Part of a small language model's weights: vocabulary 6486.
Each number is 128 + 32 x the weight over its row's rms, rounded and kept within 0 to 255. Layers, rows and columns count from 0. Numbers have three digits each. The size before them is the row's rms in percent of the matrix's.

# layer 3 attention key, 192x192, rms 0.118, rows 77-95, columns 0-95
089:172142129142140128179142090101146133147133131129174151126094214104162155103065155144112102128156125130081215165150113099107140130089086145103104174144187138094121143102132091130153122054165083113143144074144163156077138066179144042125121118143158103123145131162108159180092130162139132130
110:104081134105121164153197147156073130105147088123101127140120115231058121136145083112126163102193174134137151063097175087139147145104147124159128085114070089099153196146123089065081147144144108106151129107121164204113133144107096108137071143156145129095196176081164099082142097125113091158
082:137140097147148126081053078105192164134146152216153143098072084120187159153095130126107104088070138172095098128146099178092094174143136141112179119137129130116099143119142132127158170137147121160171108095167119130125153109118136140160210082130139113100133155090094156098141150195188092162
088:065128146109160129068125115158056199112143094137136103067158065128126153136158100098093112105165159104165109114119131132108089142090178180116118125089066107097163160107073095070135138135079165171166094122156158142161092151164097155180087166086100165072132139149110149124145139148166089051
091:158064174132138170149179135167102143127176117160128124120149150165151158151161078179169089113086191126183094116093153073158146132101161099139110110121077139135122135180128124101116117177127147099134094078124130143136101161105116107099038089076141142094160149117127092131140143123170144123
078:096096148110135100035102125107191142140120092084121111148159143173115112184136069193143126052107126139142096139125187070110094098127055140082085169146093135093103150134118095179099148163120119134119116119136155146095143132115106121107069172160127105128110152115177083127122111169137139111
092:093122121146100151124140067125090141120145158133178128149179125145151151171148056137091081130111158122159095115157140153143151155132121166132077155106151170079112174189143151169186160156073161147068100087139160178149123136134146131098069150114131140090105142086168085147092115148102137176
085:104090144120093156071185171149144142146119132153087136126139127120112149149144090130127084135146113146127110150100122100134122197085119152140134181102095074151192165143146128146069112125180150064110077153119159149130111143107173096135080074105161132147188122155145155127095138124150137111
091:126138158174102143161071162137126164128124077122185175167089161146122119122180076119135073115118187144114144115111117127129121120123173139114123123136125096040165161159066118143154139141093140091069080102120140120107212110095131159138181139117111114143125094132154132164094131096090181081
090:116178184112058093099154166137182139089148083180091145138130189056189128082140121134091093111107059145088143084144144151140141185112099129115136164095168186112146120139142122101167076137135098175099123174146117113054210097095159152117133162129146142095110100137111154133121119143086098085
089:161101131154076125152134132171105091190148138115106100128073136122134163130141187096111094073164131067163153148104185129183138143153164104156099122104119118110077116119149155112115141082141107184161171121110147163151130104118138098110112068093180066135150125115146156139066169145142150185
085:125128129130136100063156150190086126124171105084091160206136072104132168166104094131146089128086147146142136089075128117120103113121123068161148198128135169134185143113104083107122122148146144096162123161176096076137195151158173118201146091168107199090104135103127147129106116134162124092
090:072154125113086092119148136140149148176125115134133184185156100175124076099146125093090187185166134098142182058135121054140125085093179107107155119118105165177137120100166120105110094121164116151144116083131102074094104115115141099106121100100115181099146148031155144108149145091118144116
084:166107198067180182096154163121129077148146183075098130131167114171149090170132093165048115163157118108148121110094126127097192129089066117132107106099159168155069123100091089141139151165154162104103170106144109063124072100095146131136133156186119133128175123153092093153120101120122125112
090:164141162153174156103120138155177112166145051149074138167122129061168146108107122146102145148061157053061111145108063161126171104151118127165154061175136117194108097140135102159129143112139127117105120104128144142107101104075128076114128117077073132144080071121148125108102156125182150107
088:152129133175138116067094125145135122138124097089159094102112168116149116168115091139138117152221124125145161099141121130174133159133137071149109149129169129161157165079162103085165173120098129051125103105129105139125170037138057122128150126148106087125117120169086086123142164119129141170
100:098204174184125127221099090111094120230105181182137144152110075082061114135129123142221174085103132123092148132152074136206140108149074117147143139084085137142149136132153122133108173148105139120109092086110122111145132085095129098055170083136114142118108117135124106171133121091119107102
083:110164160145124073083100114141176118143108098103127139121166094113194111101087159130138092028124156114119075076159150142178160148075191066202154150157127070040101128141122124090126115133161146107157103101103119109145124137054186143143170162154088116137129134129114101127140170078122115153
092:078118159124127110033123087162142070157161091102167061176111120140112141167148145116083133169126115137109148151186139204137156149155173140136101135107073149117095099150129085112162149137101119094192103090096095191136133136100109131118099069201169113114089147173127116163155114095092102153
# layer 3 attention query, 192x192, rms 0.111, rows 78-95, columns 0-95
081:153126148113111101123138093134161115126127170141115161156075156107185130133147092168173111204096103118140112177094114168137167134091121167102119108101191227197105089149129118162167122145127139132129094153133132089134132114113123133163145124124149149090135165144108222150157173151156133138
093:114124144061069154116178174186170171072140075130155102127118122178132153112183093098113171141180115116136124095115156061115140168110107148146151160108075110105154108184096129139091114123101109098131084095115129044107083140153134097079054161159120130122101178055169129144150172082168152096
086:115183142136148120117132132062161139122162173127093150127064231085122095165137134129159119154128167177065176129125079126107105078163081100162089110146196104103117148129157140142121073083140185122102141191114104145093153125129128090091098132138151136148117108147140116134129104141132100151
083:128163053145159102123129122086066117130139119180132137082152076164138116155145175100037164141149129147140146119158124117147141082145111138076086091107175100129116142157105124109032142087092122159152143185145148130098127123192100109055166189122092128191136176170148118119086104107105118152
081:128114076099186122136168147153096136130115130188124131107127116121104155130163139087059180237157111162132189135136062191174146103091136089169152129121086120120081127114108143110111097075126184177164080091095166152127119123109167094143156121159139162136130150121081120143129134127131096129
092:169143166127148089168081136147084130125154122174096171195086117134075124042100179131140225101178127086113120124117184115120142092143119098152114078107054140148111136143156187108099127135144105132129117097091077133100131139098132140169196146100140106082126087112073130096184108169115206133
088:158098110141093116147110096173107070205093135161113167146163125121139117139127119145175101119100148140127149122113136125117065138216127134094166072143172172109147107116125132140086177100085108136152134101159139098067115139134172152121093103179063087114084135099110112066134134115126156133
083:173111057136224155172177139106127105147087122142157122083113113083086094127108129101170146176168113096096181140134130148191123140069121133130129107084142135159112071113184125144136076172138133121153156077135121111153146147100117145110108070095159155112058125123106141120157116148158141151
095:130119118092122169112039161091098126121163094109171116166149082220113097159086127139159179093097133150128159098074111129143094063171143125110123135118089112194087123199090175129158165141140172146068126085106095137113115112171157097043112157112069167143117136135108143118112093129179170109
090:121171141136095105117133128129125125168131159134162170122105074125168157131164098154093108139139152125096082116143129060090159124140148132132119131157118183094185106169150142121152124111099168070106109091169141060113164136140106153113102168108106090083113147126080107120141118149147129134
087:064105075080154140133122131082129113148099169182198119105098183108143128147090119142161115121154195137115048122130080156135133132168094165070140155117072080136124100090132150157084129153108142144090146048093130153119039109164143137082140125106124084151184109115118151163151117128129204191
091:122111112217143138128160136127100149164121106101101117083138145095161126131115162141150102071086062155123077163099137158145148150186099137095192115186124146128116096130162152151157174182197129117127169082129160144151134143132157154102142119182166158132133174131132161175145104170168102158
089:178113095126160144185123138147114155125054101087143138086078215137114152085077099107130159109075163129140147139109066033144075110171129090127120132164119088103136138121177073153092122159137137085131140121107147121118137103147084142157168199087144123111102146097127126090121154145132111138
087:137088124081104092116103119187051111096130107159146082063154161207100133173107159172146075142150120169191122066109157140162159147116153151159119179118163172128147168169097133115100107121135101142082168130104107097135119125146107149132168101181106106122136137154094146135183122111113079162
095:157164092113222117188140081152123087125121129098138133136130086137117102133115048127082122087097154150144121160126083145116128090114095109123137141126108122119083103194143119163152066126139151200128108175085156115084057157208200153115154132129166142116132156139163144157144142126139200063
092:113114116086148100125109104099187139116127121098074124119172135132131129159139142095101061096179064176137116106119174119127094146130166133092075145177113096117086106086120127144151096132144131151136122122164107157156153108180061165212179135145128128079141115077083115121081164153115141158
086:191090091152139122113143142089075149095167138115142167158089124145132186169181112149111164158098130163127165149126099184142100151153185121155152117059100190160096110178169148110089166123096127158101122119171155107058083133142180107136158200118118114164144123144150162133123151130167152083
097:191163071170148166192148115090063157140133136138123091133104083159114193125139123131147128126132142133093130185128100096117109115139159176197099071127115198141141168125121171180109122131124109149133143190082145130120103131120124137140128174098118120129167114101139097138103156149138164110
# layer 3 attention value, 192x192, rms 0.154, rows 64-79, columns 0-95
103:107109162135121092106108145094141130201078160151135112105150109108135119126108172155136142147228120151160098128061164095164086139089170139097134126121120099087166157127099108079153138079126104083124079108136155099194113081189151155129140150128104148144190166135141166123176109151094144096
107:109130093162092105109127093119088131102122145102118140091137159115057148097110098078056121112174089107116107084144111146109136152087166165072180150131121122177062130111096177112155140081104129097078151084153197144160147114129115136092157102125135157135119102137096122156093149181133122134
111:138093170131094163134101135137080121098116142154097176131158131146124085121158156060085098142142129098129159128100114078163125141095170110176158089091139154123167146120182183151156146162151077118122137210158142193114096146124163150198143151074139139123107114143084154132160119126050116146
095:218140126152151138187093127127187144064127108096112168101113172115086149129136089157109154058106145090119180120089054104170103106155173097100129151179118118104117205134132152131147151131160062140109150062173109146152075168163134134085141138096124111133106068166109123089144162135145125080
099:078095058152108131140104135154194149148100140167088131145097136105135169155119179160102112161147069150120145133117123135159080173078171030082152143102097170137144130098141131149189150181145132115065097111145188139115138166139152142123135094189109159108130111085085144136107081075139101140
096:102109163127150071147090151098115121131092122183107132157166094111130063110099175129145103138117123098118142136034139155088132149098114091118146104188142094074140147140136087168098157079221088124160104107145139108145062087147117158147150134220146162185112164113118163078132142139142139097
091:178169095182088111068154203150135131116124139156132083164155156091138198097150106128138103109111116113119119138129136111106133096104110084108113045160182096218211147119155079232174131119079180087127135108128106133136134126127088131127071114130099096151083128143186136096130128104096162188
096:101140109143188136130091160144118155091104118109082147125127196136111157135130081059130186102134094088157142088124150118180079060125102133172107091116137141163160098104080105157143057113113128106080165176147092166179118111103125117145104103145119136174156079084155175141103067117116134124
104:154160146100163134076181077102089139080141123166081088124158123163178147093095149167116138151177168154132137160130126123116112162146081062103076112193146124116141126143151134145110144104198036143162133157037092145126105103196135108202144188166103147183113118099115139100098137114151157166
097:094119133125167168190086113169116084081187103117124118138139108119137105119183140112123179142075142100146138131161146147094118096074132175159092104085083117158174163107151100149149088100115140087098081180164099156124129111166122130168102133156171130088155153118084115121109132104134122116
099:096109140147107162127116184155134102113159116140139177099126136150178153107158140152103147123056106190103132145133097126148101181160129153166119080140111089139059174142139138176160105146157110153179111131152094154139044115111134147072180056107149113153192165065174090099141134146134094103
109:160171136153089172139166084133112225167149122108104159139132154151102061114092142090117133099148113130134155121145118141151150109107150113131109139131139096110113124095116083083177121124066069088136095117125141181120178088137155093147101175077130124110091123167152103183115144069116111151
092:115152173147127134180129137076127113141075161051097110128145104152144137114081089064135132088105091103133085109119137118105157144107112146191134043051099192165164131128122153183103132160095137176109064195106178124133102104168130134159145129135150152148123165158144096095053102111103134149
111:167153147101151094085119127146097164088166104053101157174130148157125091125169088139101163109182208156105076153118107153181097128096161153097074148120103146150097058125116143072097116178121147130132174117121068135150103108123141152140146183130142121168100107095122183120163118146115152119
092:082114125127080154193156100149142183106092107049188156128091144177099147193129117108101143144125125128139100144155124174093103114164190187142161157154187168124104105162176129085060122140117165153141121170129074109139104160097078140112086142160132201082074116129168139147107118099114098148
087:116156189175120212168089105116189135141185117081143126145080144129163052122104095154141102115084119123127079079126144089153170105134147139129143101155127124092097102122192132129105096118068160161073142148065166146132068110074094079086108169132155144099108124155189069166071150111108136116
# layer 3 attention output (transposed), 192x192, rms 0.259, rows 64-78, columns 0-95
101:080137152151139110155117146107175131148150158092107133194125134109111147111120177137158149161218086094098157061132149156139126078094097158124161162089063129146156080163117151073158146047119104163134152120086145086145158152157124116101159127118106166101140165171172160148152107157134208168
105:126158164139132124160158116102126093171095136079101125138147142113139165172046133094123169120096143110110125100128175159086131090136169135047152151124148130152144072157143137088147069097091156122106161156208135111104139205181147112089110154136158098141137077118126135142114131137107153103
109:151083095172115104111110141160093139105063139165081143124170105101134200114141154101081121150074141134098180161178154067124139119084156093156108116102107090116126108173121120138131121121179088110108110144103185166105138212127176088104119128127150105099109118156163128122146082147108092120
099:143140134178091135141159107167161105131106160134084152171078179157072209092106108131121127115136171132163158120109121082074109132101135100120135181151184134072123111160162087141160111145134110170154113127148089150071109094158154160186168116160128097148134066058154140200164158136145083084
099:132112089208108102076163133122143161101116115212097160111153182182133187195132170109133114134152077193161095111113103104130078099123160113121123090136150106091118151095110129135128121180117148091066160136110162127129212116169155102160107119130096131131091161161113131138112187154134103170
105:095081053105098143089114163191084116198095066158087105122118095155138158158123122151112084096121146142130084122129124098116106123096164119138108153137144140115125128167084153134138104140191069137183116149158120063108150119122113126111136162164103152132135180168153151150138155117131141169
093:211085110126124143143167103117124074093182134141115104168086106130110185088138071165128149146137144142084071095127164131135150125086170135110131086096090125128115214087144152129102169122101128134113098123135085116087056144150121214108120167119101147110088178217102112079138147125104179163
101:137145127140108116193105157129137157154147175134108088115130127142127178158088182130130101150119080128124103123163191180143102106138116174146123139130172128118154138157124127164171123093061095173096111135117114118118103151090111124128149142050090085088179066236097096142118134083138182212
099:159071086082193188119133070104141096102096130121054115135117127152142102119075075128157085127141157129136138149126132095135128123120126092149101136130198144142169124121112182135113099095142026081173118194058116106159152094161144139128127119112108154140113157100120153102103085120087135111
101:135109129148159138183105102152166107138122102139146098184144088133142079125155162151051151101098108095088121127070081167126105116123101135151156145126111129130133193082187081119169181129155095089113092156164127141093124114122129126102156174152091169136114137082067083098129100091139146123
099:068160163191123114153120155124144109097123165158142138127164116147114096143106150155081175114059100130065102148142166112078172173141166126114080089128088070116059136155113122145145137147142120174131102117119127113072105086128219082144112078102159140132133119072135141144121068086167179135
105:123153130064127132125185129146102174112092117105181091100121141127118133119148132086143162153133208060100146147085132176178139116119124129104112067112134165193175152073161096113159120078121113149163125114113163151156170195092141145179125165106115093102085101164164145138159132105093100134
090:131145157179141108207169173077163174179128112154138130146106141096150105120157119079154120139138180132096104167116081084097087119130125144133152067115123141131190107165144112109137093128103167116151088114117178151158079124169139161101098051093131183151127095179111160128141097106111156096
106:099192140094132133099105167163096089152172102103130170177094127107140112143140038149143165102203130122099122135151071114151103073139134143141177126145136146145172072123109175091163153231148139155138107131113095123134113128093176155108144118122145119084132128083113151163069151131082130144
095:078184178079129088178143188125144154157118067039128155128112099133147124140127095079125168073151139117147149160154116112066145182164127163129103114161135101081077068103122136069116111134133160136118078128166109162099084149106069137129158155156128102114164137155153116157133172086092124093